python train.py --num_hidden_layers=15 --hidden_size=320 --num_attention_heads=5 --num_key_value_heads=5 --head_dim=64 --intermediate_size=640 --vocab_size=2433 --hidden_act="geglu" --norm="rmsnorm" --norm_place="pre" --norm_eps=1e-05 --positions="rope" --rope_theta=9810.0 --rope_fraction=1.0 --qk_norm=false --attn_scale=0.125 --bias="none" --tie_word_embeddings=true --parallel_block=false --init="uniform" --init_std_qkv=0.0386 --init_std_o=0.0 --init_std_up=0.0386 --init_std_down=0.0 --optimizer="soap_variant" --learning_rate=0.00237 --beta1=0.95 --beta2=0.99 --weight_decay=0.16 --lr_head=0.0104 --max_grad_norm=1.0 --warmup_steps=200 --schedule="wsd" --decay_fraction=0.878 --decay_shape="cos" --final_lr_fraction=0.0 --batch_tokens=262144 --max_seq_len=256 --doc_mask=true --train_tokens=989500000 --max_steps=3775 --dataset="wikipedia_en"
Each number is 200 + 30 x the weight over its row's rms, rounded and kept within 0 to 999. Layers, rows and columns count from 0. The size before them is the row's rms in percent of the matrix's.

# layer 3 attention key, 320x320, rms 0.0801, rows 214-254, columns 160-239
077,177,153,193,196,208,212,211,147,210,135,198,235,187,206,228,181,186,203,167,168,210,167,182,171,170,299,182,203,232,232,252,269,169,195,222,206,244,224,213,226,210,186,232,136,198,219,241,174,178,213,251,197,223,186,189,211,212,124,155,256,167,219,193,166,261,201,195,161,172,212,216,232,228,171,195,205,222,221,250,179
114,158,223,246,188,204,155,228,223,223,180,205,186,181,223,176,137,244,228,228,188,189,223,151,202,179,206,239,225,217,234,190,156,239,181,238,218,221,252,164,197,183,123,229,200,255,202,220,157,276,169,191,197,214,213,162,140,167,222,278,175,221,192,179,222,229,216,213,202,200,180,154,183,207,200,221,208,225,155,189,233
108,218,221,192,238,200,193,241,169,213,202,191,197,238,197,208,237,159,161,237,173,157,230,193,219,245,229,167,212,214,194,198,162,185,231,198,196,200,195,235,216,188,245,238,180,200,214,237,200,212,219,196,220,221,201,215,221,146,225,199,167,173,212,233,245,191,191,225,168,165,193,208,219,182,215,193,167,179,232,165,138
109,237,222,229,207,171,230,200,208,223,254,169,164,219,223,153,210,212,252,183,208,231,239,231,204,188,177,185,209,202,247,230,211,201,221,203,153,254,166,162,184,228,177,192,171,231,166,191,194,228,193,177,209,192,208,201,196,220,238,201,211,227,194,197,221,167,153,226,266,203,231,182,161,199,237,205,217,146,180,155,174
100,214,233,196,207,187,179,171,130,205,195,220,202,149,191,255,197,176,162,204,182,248,232,132,244,192,201,154,157,233,233,206,226,166,223,192,181,169,223,154,186,224,232,177,165,200,184,274,160,212,216,275,161,197,191,175,204,189,206,138,159,134,152,179,162,214,204,209,153,131,210,184,201,214,281,164,207,230,195,235,177
117,209,221,206,163,185,185,226,182,213,186,206,216,172,202,164,217,217,222,240,240,127,186,248,196,209,186,205,200,189,224,229,201,176,147,192,189,202,204,177,195,159,205,208,223,183,216,176,243,120,207,163,233,132,243,268,208,235,216,243,205,181,239,192,198,140,235,259,225,173,187,232,254,171,230,146,194,223,185,223,194
088,170,235,149,184,230,267,155,193,205,230,255,200,172,256,148,228,166,196,198,208,206,212,246,232,158,182,175,202,197,151,235,184,241,196,161,161,190,250,238,197,191,170,191,206,184,165,228,221,198,225,270,173,166,202,203,152,193,168,265,178,195,192,181,141,167,177,200,290,249,194,160,212,226,193,200,186,176,201,219,255
120,228,197,199,144,196,220,220,229,230,145,205,171,198,171,161,166,142,216,177,214,164,209,217,173,199,243,173,168,219,141,206,208,202,189,246,210,336,168,200,176,197,230,256,237,223,214,207,251,205,185,225,218,182,209,198,182,210,169,226,201,183,254,142,199,170,159,183,149,244,207,195,164,171,191,259,206,192,253,164,232
069,192,183,202,215,169,215,226,213,206,210,173,203,159,244,182,162,211,197,278,260,174,209,217,190,201,157,191,208,227,170,192,191,207,167,203,215,134,178,181,217,226,215,227,232,201,204,145,218,198,246,195,268,160,217,212,221,168,238,181,179,203,203,184,221,133,212,256,222,212,142,195,166,179,225,194,204,207,193,214,231
136,209,206,144,220,186,260,193,158,207,205,178,201,189,157,246,207,188,173,217,256,182,200,248,214,172,257,182,168,235,199,228,195,180,199,195,157,208,218,165,220,166,216,185,161,186,218,191,202,134,146,209,235,249,242,185,220,176,134,164,227,206,211,190,222,239,199,170,227,231,227,239,246,203,175,137,221,154,163,178,149
119,270,174,188,220,178,260,229,206,184,224,225,275,177,209,227,167,197,182,211,204,164,257,175,240,218,273,234,201,193,168,189,205,234,217,189,218,184,205,174,198,215,241,180,140,229,228,184,187,134,232,167,223,188,145,214,220,171,204,179,195,176,161,215,208,170,174,192,171,178,194,221,187,202,212,182,246,165,156,187,239
125,213,213,279,176,212,199,220,180,213,249,165,137,212,229,209,217,229,214,146,186,158,232,198,184,189,200,176,195,162,231,210,206,229,260,208,204,219,203,169,157,177,207,206,238,209,216,179,242,157,219,195,240,224,195,217,166,236,174,182,225,231,189,230,199,240,192,208,197,242,203,205,137,162,159,171,218,282,142,185,185
116,136,197,202,219,221,203,183,251,152,222,199,192,179,139,171,166,178,214,161,126,144,167,211,155,255,236,207,207,255,197,192,166,185,211,186,192,186,228,201,148,216,202,202,172,220,231,241,200,197,180,121,171,205,203,226,147,232,225,195,229,190,172,191,220,147,163,165,157,149,239,233,228,137,233,171,198,241,240,228,221
113,185,195,211,215,187,212,206,143,210,147,159,210,215,226,202,209,186,197,167,163,229,214,161,168,188,182,275,243,211,193,211,226,186,203,205,226,216,216,294,211,158,131,250,206,275,206,220,270,175,200,207,209,264,224,232,181,166,202,170,227,243,192,220,164,222,188,162,200,276,216,207,222,250,153,229,221,165,205,195,174
117,211,132,232,267,240,198,204,205,195,171,246,202,227,215,196,209,193,229,215,186,235,234,194,175,157,175,204,209,231,210,169,177,193,190,162,202,161,205,196,198,256,199,233,225,218,214,185,165,169,169,193,219,151,184,183,171,222,205,193,203,189,255,233,197,289,179,192,198,175,215,172,145,227,267,220,235,229,201,199,192
124,185,172,254,204,148,170,206,172,201,247,210,205,174,224,224,119,205,215,200,216,258,200,241,181,173,173,195,182,228,186,197,168,214,211,203,182,222,238,231,157,155,219,159,250,160,202,176,200,190,214,204,208,279,166,182,162,215,211,198,206,227,205,251,192,221,209,212,192,197,229,212,184,185,243,195,219,232,161,172,211
123,202,229,220,216,154,152,212,203,228,209,191,222,225,233,188,256,142,237,227,185,228,188,202,206,158,236,173,244,137,173,177,141,164,215,134,233,167,198,262,215,180,193,155,212,226,236,254,204,198,215,189,211,209,218,179,139,217,240,216,196,163,218,194,210,207,224,154,238,183,214,224,209,167,219,236,221,193,197,163,255
106,200,192,217,223,203,234,211,214,209,191,259,207,176,162,204,155,196,254,213,215,240,175,185,189,204,185,198,234,169,241,183,220,194,184,185,235,174,231,232,227,177,202,224,233,234,197,159,218,244,243,191,191,194,193,220,232,245,198,148,172,232,176,185,179,126,178,218,200,184,182,195,174,223,245,169,236,201,204,188,147
117,187,228,254,223,169,194,184,204,216,202,166,249,202,170,205,190,268,222,191,223,208,106,180,168,197,194,143,211,194,167,177,163,182,175,216,199,163,252,179,210,157,179,191,201,144,179,195,197,205,204,193,181,282,182,214,174,164,191,208,186,214,154,253,200,218,223,194,203,179,178,161,213,166,184,196,204,227,167,209,224
122,214,211,204,202,228,218,168,155,211,135,163,219,248,165,177,163,181,228,241,250,194,186,182,137,218,202,216,218,141,211,260,203,157,188,147,193,210,190,146,204,186,195,225,224,189,207,244,270,190,199,222,171,163,169,145,219,126,270,172,236,193,192,189,155,181,202,257,125,213,211,173,208,212,194,235,210,203,237,183,199
126,180,162,160,181,209,193,160,198,222,153,144,207,185,209,214,206,194,263,185,206,171,240,248,239,184,209,186,159,200,192,168,234,226,234,194,219,206,179,226,219,196,163,203,210,214,209,219,213,246,267,219,186,160,196,201,170,219,156,186,213,146,211,209,180,212,200,218,214,171,277,191,216,205,196,163,213,201,209,195,164
103,219,213,180,197,219,213,221,233,185,220,201,219,234,172,250,231,202,183,205,207,158,167,203,208,261,214,201,145,179,245,225,236,200,178,210,203,146,171,173,176,235,243,213,235,154,181,224,217,210,198,233,204,166,204,210,223,220,195,269,156,147,179,186,160,182,153,177,181,195,226,162,213,128,200,157,215,250,247,152,145
122,198,174,205,161,164,181,185,220,189,212,216,236,171,244,183,130,144,153,178,184,228,219,205,202,189,235,181,207,225,125,202,213,197,263,266,203,190,157,243,227,193,187,163,229,239,180,185,250,216,210,179,189,215,213,245,261,215,205,190,212,231,182,190,242,173,215,170,186,175,210,186,208,177,148,209,173,194,227,183,186
110,210,156,183,192,208,216,165,207,157,198,220,225,209,222,196,190,246,193,255,254,239,182,235,133,257,182,215,186,249,191,185,153,156,239,227,232,215,197,212,203,232,220,196,189,236,239,179,194,181,247,173,216,180,167,172,165,212,192,229,196,224,159,185,237,221,183,201,197,219,183,198,220,200,236,199,202,197,132,227,220
118,168,172,160,164,221,187,221,190,196,188,181,161,242,187,220,196,239,172,208,186,222,186,96,213,176,207,171,212,204,214,190,196,185,102,212,149,201,213,167,200,205,215,184,244,204,199,209,246,235,207,228,184,182,203,196,227,194,215,220,232,176,247,201,179,257,213,237,236,197,160,217,184,193,156,179,200,178,233,209,164
123,198,179,239,207,207,188,178,242,215,212,244,203,164,217,175,208,235,222,131,185,116,195,178,159,174,243,177,212,186,220,172,150,216,197,176,158,150,229,222,220,247,272,193,170,171,209,195,220,165,237,199,218,182,162,164,189,216,163,196,191,218,204,143,233,140,256,203,189,181,185,232,214,216,184,179,173,130,189,239,200
110,148,170,235,156,198,238,224,219,193,177,237,170,202,153,185,169,175,205,170,194,211,214,247,205,181,206,156,259,132,168,206,159,218,186,175,163,227,191,175,162,226,178,175,191,226,182,223,232,148,204,216,194,214,198,216,211,197,191,169,216,204,225,228,205,213,216,264,211,244,211,203,224,214,227,209,221,225,153,201,184
104,238,171,151,169,209,268,230,210,216,220,210,167,222,191,267,186,189,142,196,217,236,153,150,226,223,186,192,146,222,201,180,175,188,168,213,200,179,130,177,198,284,249,234,189,200,185,214,203,276,203,229,214,186,184,200,231,192,208,243,202,201,243,183,172,223,196,237,184,187,207,184,189,196,206,213,222,158,223,170,165
120,175,201,215,224,194,166,223,199,202,261,200,190,229,216,223,209,158,244,218,226,168,271,258,207,226,201,175,202,232,194,185,182,197,181,172,218,198,245,198,192,187,155,184,246,169,194,191,210,143,158,190,185,224,167,183,219,250,207,199,174,187,124,192,221,165,176,194,139,197,185,212,188,235,209,215,244,266,215,205,211
112,209,173,162,197,254,208,153,186,190,167,202,161,185,212,192,205,222,164,203,222,221,228,176,212,230,203,179,277,160,167,240,242,199,201,201,194,230,183,190,168,173,232,182,235,260,208,155,279,212,216,222,229,220,211,182,190,142,129,168,173,187,208,235,163,199,175,206,264,231,201,186,180,193,147,189,273,228,188,273,213
121,195,214,202,225,204,170,175,214,228,242,221,187,202,178,184,208,241,237,247,183,211,247,186,221,236,241,159,246,209,203,133,194,192,208,208,199,196,215,200,204,179,220,191,187,198,232,249,195,186,214,236,174,145,188,206,171,149,189,162,187,185,227,209,170,105,161,191,192,219,234,245,174,128,213,218,181,187,175,202,221
086,199,199,258,218,189,193,201,190,175,215,218,181,176,184,129,199,152,224,200,220,130,166,258,193,213,137,195,207,211,214,201,205,226,244,200,222,251,219,198,201,178,164,156,216,260,191,203,242,183,166,190,185,183,216,230,202,219,195,171,253,165,208,189,153,154,222,237,178,251,246,251,186,249,189,201,219,230,208,254,250
117,201,192,188,188,221,200,184,198,195,175,169,200,265,186,171,217,230,198,267,206,190,227,178,190,164,202,215,224,194,181,165,262,251,199,191,212,162,228,125,196,196,248,240,174,158,175,236,201,211,181,296,205,195,186,167,219,145,173,313,259,222,201,203,153,213,223,170,208,233,189,250,184,175,164,157,202,169,199,219,228
112,171,251,187,209,184,246,190,209,207,272,164,171,231,190,204,203,207,192,152,242,236,186,155,191,207,175,186,229,208,201,200,210,221,129,239,198,221,185,227,213,171,272,154,244,214,193,192,165,220,201,151,235,216,192,190,185,258,200,194,141,176,223,220,215,188,198,186,225,121,186,161,219,192,209,174,179,264,218,217,217
120,191,178,211,266,160,186,164,209,227,156,251,154,233,231,137,168,227,210,224,206,129,209,150,186,144,205,207,218,186,201,199,221,187,267,221,210,208,151,112,204,200,169,203,192,205,203,200,203,177,189,185,182,193,231,234,209,206,168,177,183,180,210,192,169,175,182,246,218,226,230,165,169,209,182,203,205,221,216,236,180
121,245,230,205,145,213,262,209,181,196,165,256,160,230,180,225,193,196,198,168,200,179,213,207,158,214,246,173,185,144,185,161,207,179,227,191,211,239,211,147,240,206,240,159,188,192,244,219,216,214,262,192,252,231,206,210,249,172,173,219,188,216,207,254,168,209,234,227,169,227,230,204,134,212,209,206,192,171,212,183,179
123,157,210,180,120,204,181,184,195,223,223,168,226,169,157,207,200,192,237,197,175,188,177,188,265,199,171,185,213,186,213,200,189,214,198,236,196,187,197,167,172,176,231,220,169,231,197,204,254,189,189,180,222,231,176,180,242,205,191,133,199,160,213,174,146,208,215,225,222,196,219,194,191,218,202,143,233,197,173,225,170
123,202,220,221,191,204,269,185,141,203,240,213,136,216,178,221,217,212,203,220,200,226,237,221,171,173,186,206,266,177,199,200,232,159,245,207,179,202,121,156,229,186,172,232,213,199,180,201,149,169,182,215,239,213,196,202,176,174,162,195,145,211,216,227,230,190,238,216,161,197,186,208,223,184,233,212,168,210,187,226,183
099,190,201,215,203,214,272,179,227,206,253,199,222,192,207,170,191,168,162,181,183,154,265,225,152,216,177,239,238,217,173,168,192,215,238,208,225,231,189,208,155,192,188,159,195,193,174,171,154,199,164,215,245,231,170,205,208,218,202,183,209,185,167,199,180,203,162,148,232,204,232,216,226,203,189,251,243,181,143,248,212
114,165,183,209,185,224,153,251,170,202,254,196,181,197,214,241,146,220,171,167,193,185,144,181,184,233,204,220,187,239,174,276,189,213,146,239,175,187,185,274,207,212,200,220,198,159,188,201,259,187,236,159,203,197,199,171,206,190,220,204,233,175,179,177,192,203,221,172,172,201,191,152,200,243,187,201,184,227,210,181,172
110,160,191,220,193,159,188,179,177,246,210,190,185,139,160,203,185,227,227,215,239,171,203,224,217,241,184,184,184,186,214,209,229,172,187,178,227,162,168,261,153,180,204,220,221,247,214,233,191,201,210,190,184,167,173,221,174,180,198,200,197,220,210,144,234,146,159,197,199,145,184,217,170,237,172,188,191,179,269,197,239